python train.py --vocab_size=8192 --hidden_act="swiglu" --positions="rope" --rope_fraction=1.0 --qk_norm=false --bias="none" --init_std_qkv=0.0463 --final_lr_fraction=0.1 --max_steps=5259 --dataset="wikipedia_en"
Each number is 50 + 15 x the weight over its row's rms, rounded and kept within 0 to 99. Layers, rows and columns count from 0. The size before them is the row's rms in percent of the matrix's.

# layer 9 MLP down (transposed), 448x160, rms 0.0538, rows 272-301, columns 80-159
095:39 40 87 58 39 62 84 50 53 25 44 69 35 58 64 26 72 81 63 58 41 43 68 56 24 48 84 68 35 61 44 65 56 60 53 62 51 49 46 66 51 37 45 38 48 71 65 47 33 54 49 37 35 55 59 32 43 58 37 54 87 53 61 52 19 52 64 53 43 43 57 50 32 64 67 74 40 53 50 51
095:43 59 54 52 32 58 60 70 31 64 56 42 82 48 24 38 99 24 55 38 62 62 53 71 33 59 44 69 58 71 51 44 33 47 57 67 60 50 56 52 27 45 30 31 60 32 70 34 52 42 57 30 43 42 38 62 43 36 41 53 39 42 35 39 28 56 47 39 85 67 48 70 12 40 38 39 60 55 28 49
100:57 56 76 72 44 40 79 21 69 20 68 79 68 54 51 87 89 49 37 58 67 58 83 41 22 55 46 49 54 51 41 59 66 53 38 45 35 45 91 60 26 41 64 45 48 60 54 41 27 58 65 49 34 58 78 70 53 28 32 42 61 56 41 62 38 57 43 35 40 68 63 57 35 67 74 50 69 43 37 51
108:38 64 66 48 68 56 30 99 58 36 33 44 64 14 65 35 51 44 52 61 59 58 47 59 59 21 44 60 34 81 31 60 62 77 37 50 58 44 49 58 22 59 46 36 72 58 42 49 38 47 44 72 28 52 27 55 45 61 40 38 42 53 45 54 69 64 52 37 49 55 28 58 22 59 21 46 37 65 54 53
105:75 67 57 71 39 64 25 40 31 59 76 40 64 66 37 50 34 48 43 46 40 56 47 53 43 56 34 50 43 62 69 59 78 31 53 53 70 53 46 85 49 76 42 59 39 62 41 63 39 59 39 38 73 51 28 48 58 61 49 32 63 39 49 49 81 42 48 16 17 56 27 42 78 61 08 63 50 51 56 53
100:64 49 52 58 52 28 36 51 55 30 15 46 49 50 40 41 49 51 48 69 46 43 48 56 64 50 50 24 41 22 42 64 68 50 56 37 54 50 48 38 48 41 49 52 53 50 42 48 35 23 54 56 41 62 59 64 87 71 70 54 53 17 64 73 59 60 51 35 57 46 28 21 54 31 37 69 00 62 43 68
102:34 50 44 67 53 58 49 61 31 41 64 40 41 80 43 79 23 69 47 71 33 65 48 56 60 47 45 19 42 62 17 49 76 33 43 47 50 70 71 71 55 56 46 34 74 38 55 46 38 89 62 49 40 51 46 83 49 36 38 48 58 52 60 46 55 76 78 65 69 40 17 49 37 63 43 55 26 48 56 42
100:53 46 76 72 41 35 70 70 27 48 45 72 44 43 41 49 64 41 71 46 56 22 34 50 37 27 40 34 31 60 36 64 52 36 39 42 75 36 51 32 55 35 34 15 73 60 74 59 69 48 50 40 45 25 51 61 38 44 48 44 31 60 46 72 41 83 56 57 50 42 65 45 60 47 55 57 54 75 87 65
097:42 33 67 60 48 51 50 63 39 44 49 54 38 59 49 64 73 60 63 51 27 73 68 75 65 39 58 32 46 84 73 15 70 64 41 53 67 39 47 47 25 96 71 24 68 43 62 19 49 49 48 51 69 47 45 70 31 65 54 79 31 38 61 64 33 64 67 44 68 42 40 58 53 55 72 29 42 22 49 62
102:54 47 63 27 73 82 58 31 48 50 32 55 78 62 33 51 34 87 54 56 66 48 80 65 38 55 55 48 59 49 28 26 62 81 53 43 62 82 58 64 50 40 55 37 40 24 63 48 34 81 56 48 38 65 53 61 26 37 43 46 72 58 48 63 36 69 53 33 58 52 47 38 29 72 57 51 43 52 54 64
101:36 39 53 56 65 40 61 63 54 56 49 43 36 56 46 69 45 38 23 67 60 36 40 57 57 44 62 44 54 53 53 32 36 54 46 74 47 58 94 27 58 18 58 31 52 46 29 56 66 59 66 66 52 63 30 38 34 52 31 73 33 15 38 51 36 51 00 47 58 44 36 66 51 75 51 55 63 61 41 17
084:26 34 40 38 54 45 36 35 48 27 65 54 35 59 52 59 21 45 61 43 57 64 55 40 61 44 45 69 24 34 49 59 58 60 84 62 62 61 46 39 78 63 77 57 46 46 53 48 60 64 77 63 46 31 47 63 76 49 63 38 58 32 22 60 49 50 53 60 59 64 83 63 30 14 46 52 44 64 59 38
107:47 36 42 63 57 41 61 40 44 69 34 36 39 58 43 48 56 36 68 34 45 52 54 68 79 50 76 65 61 41 45 50 52 34 55 26 51 55 20 57 54 58 58 71 30 48 57 40 42 52 59 37 60 59 38 67 57 28 36 79 26 54 75 64 42 37 75 38 32 59 40 33 44 65 54 54 45 29 70 46
098:48 67 29 72 59 54 34 42 57 44 60 71 44 61 48 45 29 44 46 66 60 65 55 62 33 40 39 43 33 69 48 31 58 53 34 47 52 72 73 67 58 48 55 28 65 58 48 37 46 63 48 23 55 29 37 63 36 68 65 57 22 38 49 70 29 56 57 40 68 69 73 59 58 24 58 29 53 42 62 46
093:57 19 59 34 50 42 67 60 68 61 65 67 23 40 60 23 53 43 58 30 22 70 67 36 35 24 81 74 51 33 49 58 61 47 64 63 57 61 43 72 56 69 58 35 67 37 50 37 36 41 45 54 49 48 53 41 49 39 66 68 61 79 42 51 49 47 47 60 79 50 39 33 87 54 72 48 52 65 56 52
097:49 65 42 50 38 37 38 52 38 45 41 40 64 62 56 49 35 45 39 44 45 46 54 76 60 62 54 50 59 62 52 50 84 53 23 84 60 38 37 12 67 35 40 70 49 50 49 70 31 66 43 62 57 54 60 60 42 37 57 63 54 69 73 24 29 76 44 43 61 33 30 41 73 50 64 77 50 50 37 61
101:42 35 42 55 55 65 72 43 35 68 42 50 54 42 41 56 62 52 71 66 46 39 17 57 35 47 74 66 46 54 73 59 53 45 69 49 43 58 25 38 41 55 37 47 63 53 47 58 85 48 31 59 38 61 71 63 81 53 51 29 56 42 22 37 75 47 61 44 49 56 44 43 72 77 23 68 79 39 39 30
101:51 41 27 53 25 54 64 07 46 49 63 49 43 30 56 80 28 67 35 45 44 14 31 77 51 90 75 67 62 62 51 62 65 70 68 41 62 46 61 27 53 74 56 39 77 48 40 54 46 31 71 41 39 56 52 49 61 75 63 64 57 56 33 40 43 43 58 57 41 53 79 19 54 48 46 60 37 39 47 43
105:47 54 34 44 36 47 57 48 41 72 42 63 39 74 52 59 64 35 52 40 48 48 40 75 61 70 49 45 62 44 45 68 60 54 63 35 49 31 63 34 43 79 60 39 54 23 66 53 59 38 71 50 48 57 51 73 35 86 46 43 48 52 37 57 59 57 71 52 26 46 00 47 47 37 36 50 82 48 63 43
103:62 49 41 41 63 37 20 43 53 48 14 59 58 67 55 45 50 57 62 55 45 48 64 37 73 59 53 61 46 48 63 71 37 78 73 32 55 33 39 52 84 34 70 58 30 39 77 71 17 26 19 77 67 46 59 57 50 48 18 73 48 42 72 38 77 43 54 50 58 18 48 56 78 60 56 38 37 58 44 66
091:47 73 51 62 61 45 54 38 09 61 53 53 65 43 12 52 64 47 61 58 76 53 67 55 38 68 63 49 52 67 37 63 26 75 68 68 40 70 55 64 75 64 56 34 54 38 28 27 58 54 52 43 94 52 58 37 80 54 36 87 37 34 50 69 58 55 63 47 60 53 69 51 39 82 59 62 39 58 36 62
099:64 40 52 29 64 62 54 54 65 40 52 42 34 43 77 48 15 45 48 35 55 58 56 49 81 51 45 46 53 52 54 45 56 33 34 42 52 40 51 59 57 59 68 54 49 61 16 61 47 33 43 79 23 53 30 53 56 92 64 49 46 43 31 53 75 42 19 59 44 29 59 62 64 45 64 68 39 46 43 37
099:70 35 30 59 57 44 58 54 62 68 81 46 66 38 55 51 12 66 81 39 35 41 47 55 50 76 30 65 48 74 38 28 19 55 32 56 31 44 37 85 69 65 65 50 44 65 57 62 56 40 43 48 61 45 48 40 70 52 30 56 56 67 39 37 52 56 45 71 57 39 52 39 56 55 62 28 52 40 62 25
103:62 78 57 52 38 49 51 19 77 54 55 53 63 54 52 69 46 44 64 76 66 44 46 46 48 36 51 71 50 64 56 27 17 57 42 45 52 47 60 58 45 31 49 49 40 46 48 39 50 71 51 58 37 60 28 26 41 32 34 44 70 49 41 45 51 32 57 38 25 53 59 82 08 54 51 73 32 31 64 34
089:73 41 28 26 54 39 70 44 52 63 44 61 30 37 38 52 57 64 71 61 41 48 45 20 62 56 77 30 60 35 54 55 21 42 61 43 25 57 60 57 35 71 56 35 43 50 70 93 76 74 74 55 21 52 40 39 57 63 37 39 51 45 50 56 53 56 44 53 45 67 43 26 30 75 47 57 75 54 28 42
099:38 39 05 38 44 59 33 26 57 65 50 57 50 41 98 49 19 48 61 53 48 44 72 65 52 54 38 81 40 76 60 33 54 27 53 65 46 30 65 48 35 38 58 47 63 64 38 73 19 32 62 39 67 52 39 58 30 30 60 52 65 66 57 47 61 27 59 29 44 51 52 69 55 51 89 25 38 28 50 44
096:58 55 67 69 39 47 59 57 11 40 39 45 46 52 60 54 20 49 73 25 55 62 70 77 55 71 16 52 49 59 44 36 51 39 53 61 47 38 68 31 59 02 19 43 42 35 70 51 33 57 57 55 78 48 51 46 44 16 62 41 37 38 54 46 48 30 45 33 57 37 74 63 53 45 65 40 08 19 45 53
101:50 65 68 62 41 58 50 51 88 61 53 44 44 44 58 67 36 65 39 52 29 35 52 51 66 55 38 42 65 51 28 58 39 49 78 65 16 42 64 89 60 45 41 40 45 66 46 66 57 54 54 40 82 73 65 25 33 55 44 35 46 55 69 74 59 65 64 36 48 65 54 73 46 50 52 59 27 54 52 42
099:39 49 28 58 88 61 44 59 46 53 49 38 53 72 53 56 61 47 71 30 49 64 50 10 61 86 13 69 68 49 26 37 14 24 60 31 46 45 52 58 52 59 85 48 45 33 43 72 48 54 43 61 54 70 23 34 66 50 36 50 34 31 57 52 40 37 51 38 53 45 37 45 43 39 50 29 59 46 45 46
104:52 47 69 56 35 50 48 50 63 56 45 39 41 73 46 64 51 44 62 47 30 22 48 46 44 60 67 63 60 38 75 66 49 45 47 67 34 62 41 51 55 53 63 56 67 71 30 53 51 27 52 58 64 57 42 56 65 22 54 55 51 37 34 47 74 39 67 67 34 62 67 58 27 94 48 39 31 52 50 65
# layer 9 MLP gate, 448x160, rms 0.0783, rows 273-301, columns 80-159
095:35 82 64 65 80 50 63 41 46 52 49 49 41 53 55 52 31 61 43 50 37 25 70 58 64 57 37 87 52 54 71 42 46 92 29 56 41 46 81 33 54 35 51 74 55 33 49 64 44 48 40 53 53 45 35 41 62 44 60 56 33 29 46 42 52 42 78 60 49 29 55 42 57 25 38 44 62 56 63 35
092:68 50 50 42 31 78 52 49 47 59 40 45 33 77 70 47 00 51 69 42 39 61 32 23 39 71 70 50 50 80 41 39 47 52 58 60 33 71 45 58 53 50 50 32 55 57 51 53 65 59 48 59 18 36 48 49 73 58 49 27 31 48 47 80 29 66 36 60 57 50 25 44 68 43 53 54 43 46 43 48
104:67 49 29 58 48 66 56 60 46 57 10 41 41 65 84 59 35 45 33 59 67 36 38 31 56 36 53 69 45 71 47 45 38 70 64 75 65 50 58 30 47 58 21 44 37 75 50 42 40 63 62 69 55 61 75 48 69 77 22 41 58 63 41 70 58 57 68 33 45 38 70 70 68 63 42 70 47 43 64 31
102:57 49 54 59 38 44 72 23 64 59 43 50 45 68 36 61 73 46 38 47 43 11 55 58 35 55 42 38 47 44 55 55 21 53 48 52 50 59 43 46 62 47 37 37 47 56 68 63 69 33 63 41 62 32 69 44 79 26 40 77 68 53 56 52 58 34 43 60 48 42 56 33 24 33 47 44 26 50 58 69
095:64 60 25 69 56 42 55 26 41 36 26 77 50 41 59 50 53 45 37 65 65 52 57 54 31 57 56 66 69 99 25 29 60 68 33 36 54 66 28 41 31 64 44 39 43 65 59 49 79 60 36 27 36 26 42 66 71 29 27 50 38 74 35 46 35 51 90 20 54 46 47 38 54 77 83 44 48 51 35 64
098:51 56 34 38 90 65 33 47 58 58 27 51 58 40 52 33 61 37 42 40 41 27 49 49 62 41 71 62 47 33 13 66 31 47 57 51 47 39 20 48 31 57 45 72 27 58 40 34 56 29 25 57 53 66 74 24 55 57 52 68 37 62 46 40 45 27 40 38 43 71 51 44 41 53 33 44 50 39 67 68
094:67 52 49 40 65 40 38 58 65 46 26 43 58 19 74 46 70 56 26 55 48 63 57 56 66 41 72 56 42 47 64 43 53 84 44 59 17 73 45 69 29 67 81 70 27 14 46 35 31 54 44 69 54 51 55 39 73 58 48 60 74 39 49 29 42 60 55 58 34 29 45 30 58 36 63 48 42 60 19 75
095:57 39 54 52 73 52 47 49 59 45 57 63 32 63 49 35 77 52 64 44 72 56 68 55 46 34 59 57 47 59 39 48 64 79 44 69 30 51 61 78 35 67 46 25 73 18 58 70 85 28 35 56 29 39 59 41 50 69 56 53 68 57 52 71 61 45 75 54 49 26 36 57 36 50 63 98 35 66 36 45
100:67 21 60 54 42 49 62 49 89 52 46 21 27 38 59 72 53 58 39 51 45 50 30 46 37 56 35 52 49 52 54 45 38 30 69 66 48 52 45 45 58 59 39 68 60 47 60 63 49 53 57 49 87 28 57 62 73 71 36 49 51 43 29 49 59 24 52 73 74 45 40 49 33 42 57 56 56 53 48 49
122:45 53 53 16 39 37 65 48 79 52 52 52 41 16 60 51 39 53 28 50 51 56 46 52 46 40 65 69 36 64 35 68 56 69 98 53 59 49 55 59 14 57 25 44 38 40 45 24 54 39 38 57 30 49 80 09 36 42 27 49 53 48 64 76 44 46 20 49 53 50 64 43 66 81 60 62 53 55 36 45
093:67 61 49 60 23 19 57 45 36 25 51 73 70 57 53 52 50 46 65 57 29 44 52 62 40 60 49 55 45 58 56 40 65 55 43 46 59 52 47 39 69 44 23 68 46 59 62 66 53 60 62 31 83 38 55 58 44 54 54 43 36 54 63 51 46 46 25 45 35 32 41 40 33 40 35 45 67 79 62 53
104:48 45 56 59 26 41 27 85 67 45 73 72 58 42 51 40 31 32 33 44 40 78 67 54 12 55 41 36 45 41 50 73 57 29 57 58 67 59 44 16 71 42 40 56 61 30 47 50 70 46 25 29 48 41 63 24 46 64 48 57 59 25 50 44 50 46 52 21 67 76 53 44 51 47 84 66 48 52 45 70
092:60 25 51 30 46 41 41 23 50 38 52 52 62 58 50 37 26 41 68 32 37 51 42 34 31 85 80 29 29 53 56 31 48 72 45 64 62 36 67 44 33 51 33 44 37 59 50 80 52 33 49 51 23 65 49 38 47 43 32 40 43 80 73 70 58 50 35 67 54 57 19 33 75 48 35 54 64 88 53 28
091:51 42 41 46 68 10 46 52 68 60 39 61 48 45 71 45 34 51 52 53 30 49 62 39 29 33 51 67 28 30 42 52 50 54 48 60 44 42 33 76 29 54 39 22 63 35 33 55 44 53 40 50 31 46 78 72 73 66 34 56 86 56 69 68 48 49 54 70 41 28 60 41 74 58 49 46 21 78 59 40
103:45 45 42 36 47 46 59 52 63 62 64 51 36 43 16 65 30 30 56 55 43 57 54 32 37 55 13 41 78 50 30 14 42 31 60 55 52 68 36 63 53 59 34 66 53 55 73 46 49 66 49 70 51 60 23 62 55 50 37 29 53 80 49 64 62 32 49 27 39 52 60 39 42 29 67 83 46 73 40 75
104:64 39 49 56 31 49 52 51 54 13 37 37 46 26 39 45 66 32 44 56 49 77 64 21 38 45 37 42 54 33 53 79 37 47 53 48 31 41 53 64 38 56 56 51 30 63 38 53 42 08 38 68 71 51 50 68 43 48 72 58 59 61 64 43 56 32 56 58 52 68 76 55 52 39 69 75 41 53 76 51
096:18 55 44 49 33 58 57 58 46 57 77 30 81 27 27 48 28 52 70 50 57 53 57 61 48 61 35 61 63 33 37 53 66 50 47 28 50 16 64 42 42 48 79 58 29 64 28 61 31 52 41 50 57 42 39 38 45 75 38 51 42 57 22 33 71 54 25 50 55 42 44 43 63 43 50 68 28 35 65 63
101:31 46 61 24 56 42 29 43 28 49 37 70 79 51 42 43 47 50 52 24 57 41 38 85 41 62 37 57 51 53 62 51 61 46 33 56 37 71 38 37 54 61 36 55 30 21 74 33 36 52 51 35 16 60 44 28 41 31 44 44 60 49 47 62 60 32 71 14 60 56 30 31 34 34 59 70 44 48 54 55
106:65 59 34 60 44 70 53 35 38 37 34 61 50 42 37 19 26 40 70 33 49 38 56 40 40 57 68 45 34 49 51 96 40 69 85 33 52 39 37 79 45 36 64 60 33 67 42 67 33 27 58 52 76 50 77 62 73 93 08 56 71 64 55 55 73 46 41 46 56 48 53 42 66 72 55 44 48 76 62 63
094:66 56 36 33 48 46 49 49 18 43 54 69 35 41 25 68 42 68 41 61 29 58 36 45 45 48 60 83 39 49 52 52 46 73 41 56 65 28 63 36 43 54 61 37 81 51 54 72 63 29 50 43 75 48 79 51 63 29 50 49 40 36 18 51 66 46 54 66 40 37 60 32 43 38 55 40 34 51 33 50
096:45 35 47 45 35 44 46 70 51 77 60 41 43 57 62 59 48 47 41 46 50 48 62 44 52 34 76 36 47 46 50 46 45 28 61 53 70 45 54 69 42 75 44 51 51 39 48 16 45 32 48 43 66 34 61 36 64 66 87 55 68 47 61 84 67 09 39 48 43 63 27 55 93 41 68 25 46 50 64 56
105:65 21 69 70 43 51 52 71 56 36 53 50 38 52 35 44 44 66 53 58 31 33 54 53 69 62 37 41 41 47 61 46 43 82 71 26 62 33 68 69 44 72 39 65 45 34 49 23 53 45 47 37 39 44 35 39 60 42 48 38 57 60 42 75 68 37 51 24 90 68 62 59 33 59 63 58 38 64 61 47
097:47 36 52 28 46 50 42 64 57 70 50 67 61 44 26 62 42 52 49 51 41 38 75 53 39 35 37 43 59 32 58 65 68 47 37 42 50 51 44 55 59 36 22 59 34 62 62 75 51 59 35 39 75 68 58 41 37 67 40 44 52 54 62 55 45 59 28 47 83 52 36 49 59 57 47 43 45 57 57 59
088:53 54 50 50 41 40 57 12 32 32 46 69 46 68 52 43 59 50 60 57 31 39 79 46 61 23 59 90 40 46 68 35 78 60 44 71 32 49 60 46 60 35 53 35 58 34 60 35 53 81 38 10 59 49 50 71 61 66 60 24 65 63 45 70 48 43 57 26 91 41 46 40 35 56 61 62 48 29 56 35
098:39 20 20 30 32 47 60 43 39 78 09 39 25 34 43 24 47 38 51 47 31 48 55 59 45 39 25 64 48 56 51 62 57 47 41 48 80 54 51 53 57 57 50 48 47 52 21 40 45 67 60 22 43 21 39 51 61 51 52 30 69 71 29 34 67 41 62 57 54 48 63 55 49 41 82 32 26 61 48 61
106:59 28 47 40 55 40 49 77 51 56 48 53 70 60 47 49 38 37 84 43 30 38 68 30 71 57 71 57 54 29 39 60 58 54 38 77 55 49 32 58 44 54 31 44 74 43 34 60 51 59 27 50 63 52 56 64 54 45 80 58 46 70 61 55 63 24 54 79 57 46 61 42 57 64 38 64 59 34 44 57
095:38 51 38 59 52 73 49 63 35 58 67 40 38 48 63 37 59 47 63 54 76 45 62 38 18 55 45 58 53 62 39 71 71 30 61 72 52 59 57 56 66 36 34 35 48 47 33 39 19 23 24 86 37 53 60 65 34 41 54 45 54 47 44 51 50 40 09 63 19 37 59 60 55 48 75 52 38 27 43 72
095:59 50 68 68 79 56 41 73 63 44 33 63 32 52 27 43 46 42 44 34 42 53 55 63 44 27 39 54 53 77 46 70 68 63 48 31 37 73 79 38 51 71 69 40 62 26 44 41 28 67 33 62 45 57 24 27 71 31 63 49 62 46 61 26 38 66 27 29 58 30 49 63 51 62 05 69 28 59 37 51
095:65 38 44 43 67 38 71 37 49 53 55 38 34 45 43 42 42 58 55 63 48 76 29 52 45 69 63 40 40 83 46 45 65 57 54 68 58 70 45 24 48 72 56 39 31 71 38 44 42 70 57 57 14 51 71 48 39 26 45 46 50 53 47 51 71 68 74 71 29 49 42 57 50 39 69 61 78 51 26 56
# layer 9 MLP up, 448x160, rms 0.0711, rows 273-301, columns 80-159
097:68 22 32 46 64 49 40 39 53 69 31 31 22 55 34 55 56 35 46 38 51 54 49 44 39 48 54 39 43 47 63 28 62 44 45 31 26 34 46 13 67 63 42 60 65 28 55 53 38 60 11 61 75 70 44 32 54 37 68 36 45 20 72 56 54 51 33 42 45 53 27 26 60 51 61 39 36 39 27 56
098:69 70 40 70 36 66 75 33 32 54 53 66 48 58 45 72 81 50 49 53 79 51 62 35 21 65 52 66 40 33 54 55 39 43 43 45 74 39 73 38 31 52 27 45 45 61 59 57 27 33 31 47 61 55 75 99 35 30 22 41 58 66 38 48 51 49 76 45 58 82 69 60 50 61 59 58 69 36 50 63
105:65 48 67 33 35 41 50 43 32 49 60 51 44 53 62 37 60 35 66 48 46 58 56 24 51 69 44 66 51 72 51 54 32 53 84 53 47 18 36 48 67 62 45 58 36 44 55 44 55 49 46 45 74 32 47 46 52 93 90 58 49 45 50 34 46 20 39 50 38 44 30 49 37 34 30 49 52 59 49 39
101:46 38 44 34 43 30 71 52 69 41 33 46 49 43 40 42 59 31 59 62 77 48 45 50 50 46 44 59 44 55 27 58 44 39 61 41 43 43 49 51 43 29 43 52 26 28 55 08 27 54 55 57 29 70 63 51 56 64 46 45 47 75 59 64 23 22 72 49 53 42 59 22 42 34 74 14 38 52 08 59
101:28 63 50 42 54 64 27 31 48 18 41 54 51 73 57 77 43 60 52 54 43 69 23 52 52 50 37 51 61 25 63 70 50 48 64 38 57 44 42 52 25 38 33 47 25 45 48 45 66 45 58 43 58 62 20 50 50 39 41 62 51 43 49 30 61 21 47 12 34 56 85 56 34 42 38 27 48 45 42 56
100:66 47 27 54 27 48 37 38 43 61 70 40 55 52 73 21 69 43 62 56 00 11 39 69 52 33 48 44 71 38 39 34 45 63 68 63 54 39 61 41 46 44 32 41 54 41 58 53 51 48 62 54 51 44 47 52 74 42 73 64 39 50 56 36 77 58 65 43 58 47 58 53 40 61 60 60 73 64 39 47
099:32 31 40 54 56 59 55 32 50 32 46 33 49 76 50 66 52 22 43 64 69 45 40 70 87 50 34 71 44 52 39 46 57 44 44 44 56 72 72 54 58 47 37 29 51 46 42 22 47 64 75 44 60 35 41 55 53 58 28 35 35 45 48 44 64 45 51 46 77 61 72 64 32 46 40 36 37 28 25 36
098:41 60 41 34 65 38 55 54 53 37 20 74 48 52 50 50 50 80 84 56 58 12 57 73 43 47 57 69 36 77 59 64 65 31 42 73 55 50 39 71 24 50 07 47 47 60 65 57 73 52 46 56 57 67 50 37 40 40 56 59 61 57 57 58 79 73 60 47 53 44 59 63 63 62 61 57 48 49 32 45
098:61 38 56 87 53 53 45 70 46 53 75 46 25 36 38 50 65 21 69 52 58 40 49 28 44 25 42 63 38 63 51 68 42 45 48 63 36 14 39 36 43 49 44 70 29 63 52 49 53 46 53 36 23 68 62 41 60 62 55 73 36 51 55 30 50 44 61 32 53 55 53 56 74 56 42 70 58 43 40 52
111:41 32 50 21 50 38 46 40 82 50 49 36 39 26 52 55 41 65 15 56 46 43 58 48 65 45 70 54 55 62 51 41 43 64 70 59 52 42 80 50 31 48 32 31 48 37 36 40 68 40 55 64 46 69 72 26 38 40 16 69 55 38 71 65 42 64 34 51 56 51 51 51 53 87 38 67 46 47 37 30
084:36 61 43 31 62 68 61 49 57 68 57 41 46 36 54 78 71 39 50 46 68 56 39 28 41 77 37 39 53 58 70 67 29 60 60 39 52 50 51 76 35 68 57 33 48 42 54 07 56 58 46 58 26 28 23 48 64 39 48 33 45 50 18 48 66 48 60 51 54 72 41 79 51 53 43 38 34 53 47 55
106:24 97 68 73 41 71 46 64 36 21 64 30 80 60 65 99 73 49 45 41 46 69 44 37 42 63 59 53 53 61 36 69 64 53 35 54 53 20 64 56 79 54 70 35 22 65 69 65 44 35 55 80 58 46 41 55 38 54 39 62 53 63 33 71 46 62 28 56 32 36 52 61 41 57 33 45 54 62 45 64
101:48 57 62 50 45 64 45 47 60 70 37 52 57 35 50 28 59 40 73 77 55 81 54 60 45 68 78 41 80 43 45 56 39 44 59 40 67 10 40 36 56 53 50 62 32 53 37 60 36 28 37 63 47 57 60 62 55 41 32 59 64 60 52 65 76 58 39 72 38 55 58 48 80 85 67 53 58 62 68 43
087:60 40 48 24 51 55 57 55 59 41 64 45 50 60 35 66 47 54 48 42 38 52 58 59 98 42 77 40 75 50 68 56 50 39 65 18 60 92 33 42 66 56 41 75 48 46 72 26 75 49 44 68 50 42 51 25 51 36 54 51 47 40 50 34 57 35 25 37 69 64 41 48 50 43 49 31 68 31 45 53
101:54 54 34 68 65 44 81 17 34 37 49 60 58 51 33 40 60 65 55 39 54 45 54 50 67 48 42 34 53 65 76 21 58 82 41 61 51 66 47 48 26 32 62 48 36 33 66 44 35 51 53 21 47 62 39 63 56 42 52 56 48 44 65 61 43 51 56 33 66 83 48 48 34 60 82 82 78 46 52 68
104:46 31 73 81 48 55 59 50 10 63 82 51 51 34 44 56 67 30 53 50 78 58 51 44 49 37 37 73 58 39 38 19 52 55 63 50 66 36 43 44 75 53 76 71 44 60 44 56 36 45 37 47 85 27 39 64 29 76 38 38 60 49 50 28 38 34 68 34 45 48 34 34 50 38 32 54 68 43 54 45
100:72 71 46 51 44 60 50 76 36 38 48 45 43 68 42 48 56 00 78 49 50 55 65 59 60 27 51 35 51 32 65 42 47 57 40 51 28 47 47 54 68 68 66 55 43 45 39 70 82 43 43 57 60 74 55 35 67 36 56 52 33 71 46 75 41 83 48 47 71 63 52 67 60 63 44 47 63 54 55 35
103:47 51 47 56 51 55 60 49 58 66 63 36 57 63 47 58 46 41 45 43 83 42 39 20 52 65 63 37 71 83 33 41 46 66 64 34 22 52 34 38 31 56 54 43 49 44 38 50 45 67 49 35 42 28 46 58 50 49 11 63 30 55 41 57 70 26 53 54 46 43 76 71 58 69 87 73 48 55 62 53
104:67 26 52 54 56 44 41 74 60 61 44 49 26 37 62 33 58 61 23 59 41 76 71 83 65 22 44 63 36 60 33 62 51 48 32 55 35 95 61 35 73 56 51 70 61 28 38 68 50 71 36 56 44 45 60 33 32 44 66 63 22 51 58 45 45 38 67 27 71 43 56 37 20 67 71 38 39 42 20 44
093:44 57 46 69 47 65 44 59 53 65 53 74 55 64 53 61 12 58 53 50 68 59 48 62 37 75 45 43 46 50 52 42 60 47 61 45 57 98 12 52 45 18 47 58 16 38 74 00 68 70 45 64 29 54 44 59 49 54 64 58 44 46 51 58 31 56 54 36 30 73 73 59 56 52 18 55 74 55 35 48
098:68 53 44 41 49 57 37 48 17 25 91 48 42 49 55 53 32 77 78 54 17 67 57 43 50 56 45 50 53 64 28 29 21 36 64 43 47 65 23 66 65 61 58 63 26 50 65 55 49 40 52 19 39 65 73 43 63 43 41 40 61 42 63 49 78 34 53 63 38 45 80 56 28 34 54 51 43 43 63 40
096:52 70 30 17 76 40 45 45 53 48 52 69 56 68 49 55 34 45 80 53 53 51 48 46 47 46 78 67 32 54 76 66 50 54 60 36 60 36 34 56 87 52 58 50 32 59 58 54 45 43 45 70 32 35 55 61 59 68 33 56 26 44 43 45 54 53 55 60 33 27 44 39 54 45 37 49 68 81 43 52
102:78 69 60 53 77 63 49 24 61 23 53 46 67 20 63 59 55 25 65 72 53 41 66 67 39 26 35 39 49 17 69 34 45 61 08 48 41 53 57 42 74 45 46 64 58 55 56 46 47 43 53 48 38 66 49 36 54 44 25 15 43 49 47 39 51 46 54 41 55 36 68 66 58 53 64 23 59 39 46 40
095:70 37 45 31 45 32 54 50 22 42 46 55 57 48 34 32 48 33 63 46 50 50 55 60 46 30 58 70 26 46 49 48 80 81 27 69 76 65 53 52 42 46 35 56 30 68 39 41 54 54 23 57 33 45 57 64 24 53 63 30 58 41 80 36 67 05 67 42 64 43 35 37 51 22 46 66 80 23 57 50
102:54 38 43 75 32 37 79 57 52 53 72 37 41 40 38 57 12 46 63 49 69 36 46 70 30 66 39 45 54 64 68 58 79 54 39 54 77 57 71 41 37 67 40 61 40 52 48 50 55 62 61 73 31 54 45 55 64 58 21 47 56 47 12 63 36 61 45 69 40 40 54 75 67 39 55 70 32 45 31 52
094:68 40 67 46 44 24 19 55 68 67 64 45 31 42 71 46 54 22 85 59 35 46 50 45 49 53 59 21 77 46 39 68 64 53 52 38 41 43 66 71 52 42 60 51 64 38 33 60 62 32 43 37 47 54 22 52 60 53 53 46 53 60 68 39 70 51 27 57 15 44 49 25 47 54 45 49 44 67 52 85
100:43 35 49 52 44 35 57 37 52 37 39 33 52 34 43 38 27 53 57 75 43 32 71 60 49 55 54 41 64 74 32 24 59 33 40 37 36 56 64 83 37 42 80 51 43 44 07 60 41 22 47 57 66 76 50 47 36 84 42 54 47 45 39 47 46 50 26 79 33 42 56 48 50 45 89 44 42 44 24 51
099:31 47 43 52 67 42 74 41 48 73 50 40 63 50 55 73 47 76 70 41 46 47 21 64 25 66 37 42 85 45 48 52 72 23 70 59 95 68 46 39 43 53 23 29 50 46 33 65 33 74 65 72 40 42 54 61 40 43 40 43 44 47 26 55 71 35 69 27 46 25 44 49 55 55 53 42 49 62 60 54
102:44 49 91 55 57 31 68 49 41 48 55 59 45 38 35 56 25 72 59 47 43 21 31 63 63 54 67 88 51 64 50 32 57 38 56 44 44 40 61 40 45 33 69 64 51 48 38 42 41 53 44 39 43 81 43 53 42 60 68 10 65 54 38 47 29 54 38 34 76 46 38 54 67 69 29 80 56 57 58 26